Each number is 500 + 25 x the weight over its row's rms, rounded and kept within 0 to 999. Layers, rows and columns count from 0. Numbers have three digits each. The size before them is the row's rms in percent of the matrix's.

# layer 5 attention value, 128x128, rms 0.0776, rows 36-67, columns 64-95
106:484537510486465513462480468529470523488491493498540466472518455533502461533549476508536463535468
097:499493508505544473441532525502474482505486491527484438456479484455479498519503484468505481506532
104:490518490468511471444521460547503502489524515512495506476524473528511486437494528462496509516568
111:446482497532475484483454485549517459480494520502526514428465452499502502479495484539495530489519
100:487499477527552498505493529472519452553521501482492531523499521482524467463500542502490525495525
098:462519476520444471491509488506525492473503493448486464493478490498517493524501495472516509547513
085:516530471484522485539514520488505468487462476481485515528520467532476560493480541523533495494527
091:453520506485488491497490534539454529528483509465495468518524551486499476507507434511499513512497
098:503501479500500499476512525498489493528536506470493497451518498496503464476496482529474520490489
100:472499479495565515514478477497514496538530454532464543558505492526479536509478499531508490559521
101:491554467476467568540525473523507544484504515476497484530488504514542496488503503503517498532511
090:527502537495484489467444500474510493476501532449489467490552535517471523510512488506520503505495
080:509501526466456536479525483474507500507482520548500502482498492492478475485518512537522527553528
095:479501464484491490479470495467525507494519525474496531486510519488510486502523516500506500493458
099:503509502504490520478446541477512511497535527510510493488489530495490533486526488495518488483463
091:458494454489502520537538492492494498515522536504493479504538526541509450510486454512516510477513
096:502484486525524497494475489501489507495456544526526503501474544520539544509515565487487485462514
104:511469477537516498521556450500506491471526523471508488497560488470501490544491450462523501495519
086:489474517527492462471487475462497480539507483477471524524486510500538451484493536533478489465526
083:505482446472494509507538484450520497477487495503498503480495525535540497543507490474534497491489
086:515471542508511543477480470568514476516476492512475497488487499492518526494528507515492514449508
087:457496480514482534486461533496473490529509528480528524479535470459471482496488537489509494503491
088:464531490475489510514459505511481495482532488458472502507520526520498560500533507467538518481484
085:517500485523550505482522475489531484514462478519580490470493493497522512519476490467528462508471
097:478497512485473472468506531503500457457520481478463467506474527494536538492468470512463551481532
093:506537482471504535548478519516507486508503515486518495482461464493509538458515466502470465543457
088:464509560511532479480452521461503497538473493456504469472503505485471491485477489472492519484474
107:499502466517484485545519542479525523539529497519489538527517514507467490552498494505496509527451
105:475513496512492483503505537500487500469474545527510504492500533486486491500518494512503492522481
099:553499525489512508462489485528495468465516503526470511475503541495499489472505506525505478493497
096:471453499507505454455497543486466480494489483467497498496492494481505487546494526517562507481488
091:487489491449541464487477502513482507494512454501524458563499561485496454437477487484472501512542
# layer 5 attention output (transposed), 128x128, rms 0.195, rows 36-67, columns 64-95
108:468510523530479533549478490519484534517509483512528477515517457493562506476504510533523499508453
101:512510547476542535493480489512475548504494457504500512486472470500533478528487453521486483488514
109:525533523475503512481488501490512541445528524492517477508507471511462461459519489528479497560504
111:525490482524511476456472481551525448519490507506528489477473518494495487489520478499471503489532
104:497514496501556496500512548487444459537509538465470503454476495450483484512516499533516511533478
104:465480503514494428498529490497515471500492500470506452450501526480557507519525452520477489479501
082:497477463457486463524469470464529528496462501495499501502482522524473502502498459502491507486556
090:494498525508499532465510500527453510533491519488512514502545506507522497507494521545474517466518
105:520463487497502527478546511513507492508504500482514510506500461522454478462521525534444520483550
106:501469495503505512507464493506517475502502484505501518518489518511493506450532514543485510544517
105:494499508462468531493466477483508499470503474508516448563534480503501480484485512484468523510484
090:511468481495517525522492513504505515498499533530491455503517541498523519511533501487516471481499
085:516530537497524533500544491490459491466443479542535513520528503503510456498538518462467496537526
100:487500502531496451511489502518500482457491531530470491485547503499486521482481522484480518461429
101:491474485488462495477474503505503506496480535503455512506544509514542519513502504482491496512538
098:446473526467526532504480509511496487521506525506540510503489551528517479484523550474478516469485
100:477509499512501471434453539504484472511493497529477506471477488512508554503486505525528496502506
110:529530492493488554525529476527475556487478511467524453476484517484540486534474512519514526506500
091:523498522503504486486517479479544457553468508489499505507485532511460443488528492499475538534498
079:436485517445520476528501500464500496501479527498561462513475504532524492495559505481532530479513
089:511525500502443508496486480557548475534494525530516497508496540483480492440491480482491526469510
094:530495447510571520481533499487505460485518485479528508496573488503475505488493500506477476504494
088:461521525434500490490469507494502490522555540485488501517528535499526526503520501487537487514491
090:516529454453521513522492485508510491504492454522515491489482534537482488530526475530538507471439
104:475469527503489516479508540491475473489529500502497481447507533457479504526510473495486535467537
094:518527476513520519477472513488545476514511503476507506497432474472519547488511492509536495513502
101:515482508471523497511518494483512507558489507510499482487509528484468551504500460458491496496481
114:510474467504511449524520490469522447530510489499486513550498532547510498534516492525497533487475
100:477471507530502490525484469478517532531495439513482455532501476523452483497533490484515497518465
097:487506515508511511515472495533508517533458486487488482532461474492534490521455517499499502515484
094:517499497451470521529517491499526474504503536515513502456508508564496527482534460475457490539505
093:519494504502470525506479493527504515512483531518508533488510458496504542521487479462491547429507
# layer 5 attention query, 128x128, rms 0.0855, rows 64-127, columns 64-95
078:494484483461493516534506515503487500571487529489531557464489461501505524453502516506551528511500
083:487482499477498477543480494491471492441495491504480510522530533492529517533482499559452497526505
100:520536500477503518517537486465461520492510482521500500483519471499460502485453476513481478454513
098:528571509469492468514533494487472471494507505493445542480507487500483490514471466500519485518462
094:506536502471505481497505505475514523465518480507474524541494510504477557489513511542479519515508
096:513520450490499485507523504473493503548487473512466534495471479486467527506488536476502555472545
110:522501456467528519522522518480490512550493487499515497466488462535491521485530503468483453490524
102:531536487501541508517503518478512493540491515553504533495495531484495526503533525482488482503539
096:495467495441468473499498480536500495452504480469491478521486505520484540515470482543488506472493
106:481518515503492478514497533514486512535520481507509519485540515508495522532516486475473494523452
093:542470488486517517507488496505549482501499535477518474468446503487499523501502509514496510526462
096:540515495493464510550537504499455494491489541526483469476500506518499536484471539503494478481520
101:503520480473501515528501515519514484497504491504479532445537476477495519449527500539471507506502
111:542507475517476505501505504476453486493504540520498555514482527507524507471481496480503498437483
105:505515481524452537546457504485480509509562538549509481495507491532497503532476491526566472538528
104:500436527536497474531476476528514522518476479496483501475452496503508494491532458499500447512499
121:493474523490508529549453478542503544554533501490506480533561470473519500517502485498471494514467
111:511505452513528503490484484489557487498499467460491499509486500479502525508466491488487531508513
107:503439483464520511521538514510497458472498486500458486467507475455530497496498518518509531511507
098:521483492474515483513522490506508489508491521528524470498536513507449523517513506436492538515458
100:516513473527500517470527532508498529473444466527501504533516493461485518499502511496481534533483
101:523478503488465501454518525514530500490535507473500470482488480550506502460527468473459496464484
113:512477503484476521503483515491486462493467492456514489473465508504496465502549492520469487506453
107:527498496508567496496493475487544516537458470510522469523465472529541503475544451498480501513509
111:513499511487510496495521478511516525482494541536478495504505547495522514531482532539499496465509
100:478490487505507494529499537522502506452497501472514447472522499549473534520525505477514481521499
113:462531520530546520497494463536519529538533515452510444471443494512503490540476497526493516492500
105:551484466517473465526505487486514475469519516519475523557513496544481535443508490478526503475515
109:515527476483532523509494507500505523475485501454471484463484517516418544504519495521467489514556
097:533521520506520497511492504517509446494530498527490504506456520473498494466521511483513512468525
099:500480495479514495501513512504545514500472507513511513472546532471476507466459478474499509471509
114:519518499498506496518459484515512501508517512536463525455514525469542504488495490496499517531612
100:505482491484459514487477529502512510522455511533533498486470459542521518495543487481539432516483
082:494540501472481517492481501521475542474500522505530530453479447534466527470475456542522491490493
101:482530501488486510499504499473482463491504507478515493503513536495460531477488493480488504521499
110:512519486514540477543479469518457454484493499513490502482512507486500520526562459506447508437530
103:499494521515458489460493535511504514494534478465484471536499506499452461468484510511489456512502
107:495463476468550502529483506454469469544530507497519481476474498441541513494510502515507537494522
100:480467545493520504514483481474486475515471533475503533485508520480477478492520457472524506483507
092:509501466492472474521512526504490495517532529481494491513516483464479505483534509550488448515511
090:498505512492490447457518471514533509526485475513510495525498477478498449528486522520557474467525
093:491496497500455466505521489475516504461466500464494501520517479517560502470478504530476480496511
093:505453474530487482507476471479485509487496470504511470463465482498524547530478523526515510516539
098:491469468515483499528463490525460442515510479459476526499490496470477499527521520517454485491505
108:509446491504505532504447505504483504489477499476491518536500531464484508501505498513467501488532
102:495431469494507484496497468508489497461481511510510489497463495499509484501544491528469545477542
100:527476479504508548493526480477471510541526527506513557475490476539501493498468511516494521487505
099:501481525499521552491480482550498481492535493482498502521509496473469551533444557522503507495463
109:509549499487487512552511478506487479492523534477492540516488546489501534483483522494531511521522
103:491488454539479487499518473486477466541486439512494465477502529489498494511504451511470500514537
108:510487467490477479489511496495497478500503484512513515532496490499475506507495498471499489537544
104:491512526495490471527516506485437465457521550447537520484505477484549493541529481517463515543465
104:448499517454498496496482539509490467521482497515452475494529453510508502567480529494491484499480
097:506528480496474461500477515513515522488538504511507496474479500538495530492507515471492472460480
094:519529464451493500533474505465472475500496486510504472537514524493514496548541489547493482553482
106:466502509474466509510523505499502509482507537556496466511541467493515504519512517500529536487472
106:463519465502525475515463500468505553489496516500501484505526453483499526477474492500487510526506
106:500527503466510516487482510506535492490484519480524506520539532531486503535453462557501532494535
105:509468484477505528490470510526525526457463530480537469458496490469526497474506466491506523472529
105:486530528538512514518509479540458522520510473479470493532531480498529474523510518513490481489508
103:479518553474491503504537499493486505489499516481469501494441546505515497513537502511468505510454
099:560516500509487431483517508542486511480502491519420554479476508513521446493502500511459504495459
105:540466492496499486510440502471529475534451522493486497490461477483486472494529527482460491492525
105:521429462466525491484503502479433518486502519481465525511538460539481534500451488535492465514557
# layer 5 attention key, 128x128, rms 0.0867, rows 64-127, columns 64-95
096:526494519522510486477522505533498482482517492519467488523494501493479467481504532482478529489505
086:512516497523455508493529463537499467507505475496470553488441493548464491466546507483514547496488
106:532454489536491487548518508486541498523498505478529473517451481537537498525529524497547496475504
107:477498490497465521496498541482511477557517509509537527486494481517533463495518494466547462567510
103:522512463484475509510496540522512480502470507490573475513494487538473460510475463496513522501500
098:481481575479487494495506506513479538448491501511495533481500525566496462491566524490534494509450
100:487522545456517481468508490487486510495525508559467504513506498508546482501469497502466507499490
098:555490496516530503494475501534513490436498467465494493532481529519524499483526498505496506515451
095:549486474548512481515483506471520483472509498535523495522489536529499521517499484468478504475499
094:500476499484502515526548535498508467475487539499496527491526482493515480509537461526538498532523
097:499536491513476469480532541513558530504525510498518476498533496534474485484515514476515508484481
108:494544518483521527487485513515530512478505500526455451518512467485509512455473501504505491528497
109:530498512502503512516468502452514530444447499482467480491477509531517546478474488472482481472513
116:454513508473512524492505536481446470473525471488456515465526484499474536534482465486495489481522
106:504473499502470521451481502517457521507453500474466510451513486487477499499530504496517454507530
120:492498469528560475449493483520505491467472503495472496498516533512506507509500509478481503476542
131:515543442456495486524542459470559506479514524500486503479534508491477489529524498516540518460516
104:526485463515518512478499539521504503472474483533540496488456487532475529495502509472537519461482
094:475470503492521484508507500501496479519516512459463521470490511479515512459474524536510477536529
099:529533465482480507494567494504519528508494513475527482514507497491491501559514522492470480525463
104:556542509506522471459527510477501512526434480489540481497510494491518495475537476486477498499469
102:482503482494475507463485498546502503466519480550504510544494488516499470477468475463498506462482
117:495452521496469468470510482541558467519508544543457528498495526497472450504537509512512528507470
111:503502506518493500516522470532511500470511479565491434454513520504511463497520504521480526537495
105:515521498455503520501511490497473521496515509486490483483479515438458555471509486506520511526491
093:524452486493493496539513487487543509494498501478543486508537479480472518484484495500500520489506
114:517509476516498495496505476483469523504505531539506468507515497497502498558540490516526503502513
102:515519515513531484465507485517490493467511533481445507519530494517444514464468548517499533507454
099:481508495551469472494477463478522517494467438571508481473528561500451529505475485461544515494507
100:477475523505515474514478515512525458470518504486468502507489532528474484492467497489475495520534
098:471501473465495492482491517492523532527524505499540501525547534525481494529515504485529498497492
112:510534472502466519500504493531463483503469459471505485517512463537515523508469511506468498538552
088:473465522494495521515495509513519511507519513521517472492517484500510481498522505454513518542500
091:510440480515543485503472524543522493493500506528453517485472496480482482469481494477477527494538
097:468557492487503487461497508511514510541444529526472487493508510535470483459476501504464483447515
098:511504493489524476426502519513513499497490487508442525500464480490492480493513518496527508478490
091:524515515449521455498480500476496513484457519548509490521489504489488558513486487444501523533550
090:501545523474457498493537538475457493460476521485484530492495472515504497449476553489496479541509
102:499524490481488521496502553487511471491527505487493535515510511492471512495501524488495458482469
085:520557520496494500492508524472499492491476510533507448546491519510475520484538498472491539473517
095:492481508485526474548529509495492505519534503522479524490497541508463502469529468494486491487490
111:461530481432511479542494538511500450517533513474505496491496544513468525479505485497536518500531
097:555499491526503489521488404530490523537478520507524476542527478525479498506498488460471480530490
093:501530516470501502521493452515518477479503481472553460481525460518510530512479519523478481493572
107:479508472521548500505489468478491481483499523500492511477491523474460493502478490477519515554435
102:520455535497491542490456492457562485509482554460523524480494505486524527450519498515451508455457
107:504519487519546501505467492515508486509487497508467484545449519512473504507488537473476528485538
091:538523475486502518499530506522544486516516482465482463482502560457513512504523531533505477464488
105:506544514519545522495516510498452483533470494468460503529522528465514462502469486466504509500505
103:470536427466512529471570506492525466496483506527486469498486530503523498504497485486527544503514
111:483484472474493530452497508516512493500468459529487473519486535453521475489483502539483514510501
108:501432531570500525495502488478469467498509525462533494513524465491499472502510477522552486504499
098:466495508498440548517491530503496495493448540505483501510537505511471523497503556481486495533510
096:521512447482467491427507502482518494543550475559515509513542459505485532507496517483472524466499
102:499465482476489448480561489461491461498484485485483494543510523508503522483519464504504518500502
104:479582536489473534502488470516484495441495523512467466532488484481522502450471545487536495483480
101:502532496531487458481480497496504524503507531501506509519531480546500514483455481496482536466513
106:486517531456525481488464506500472521501490564483489498476505515489520536533486470465523577493533
098:505468517542542539466484512471536522505468462494506506486461476434458511532515512443521530519538
105:437533560511489528526490506527485492506535525465509479476496454520530445520496483513553469520496
100:473516510442485498511491523475521507482503494516470469502485509500505519473504451506460513526473
095:504503524496515488519530464482475497488492508482484476495476471514489505513537514520455489513458
113:506511526525480494471504529499497507512450539482451486484432464478456470487528504487443517496549
105:542504503511506502469480481497505495523461493535536513476540507505520496495485530536551475492514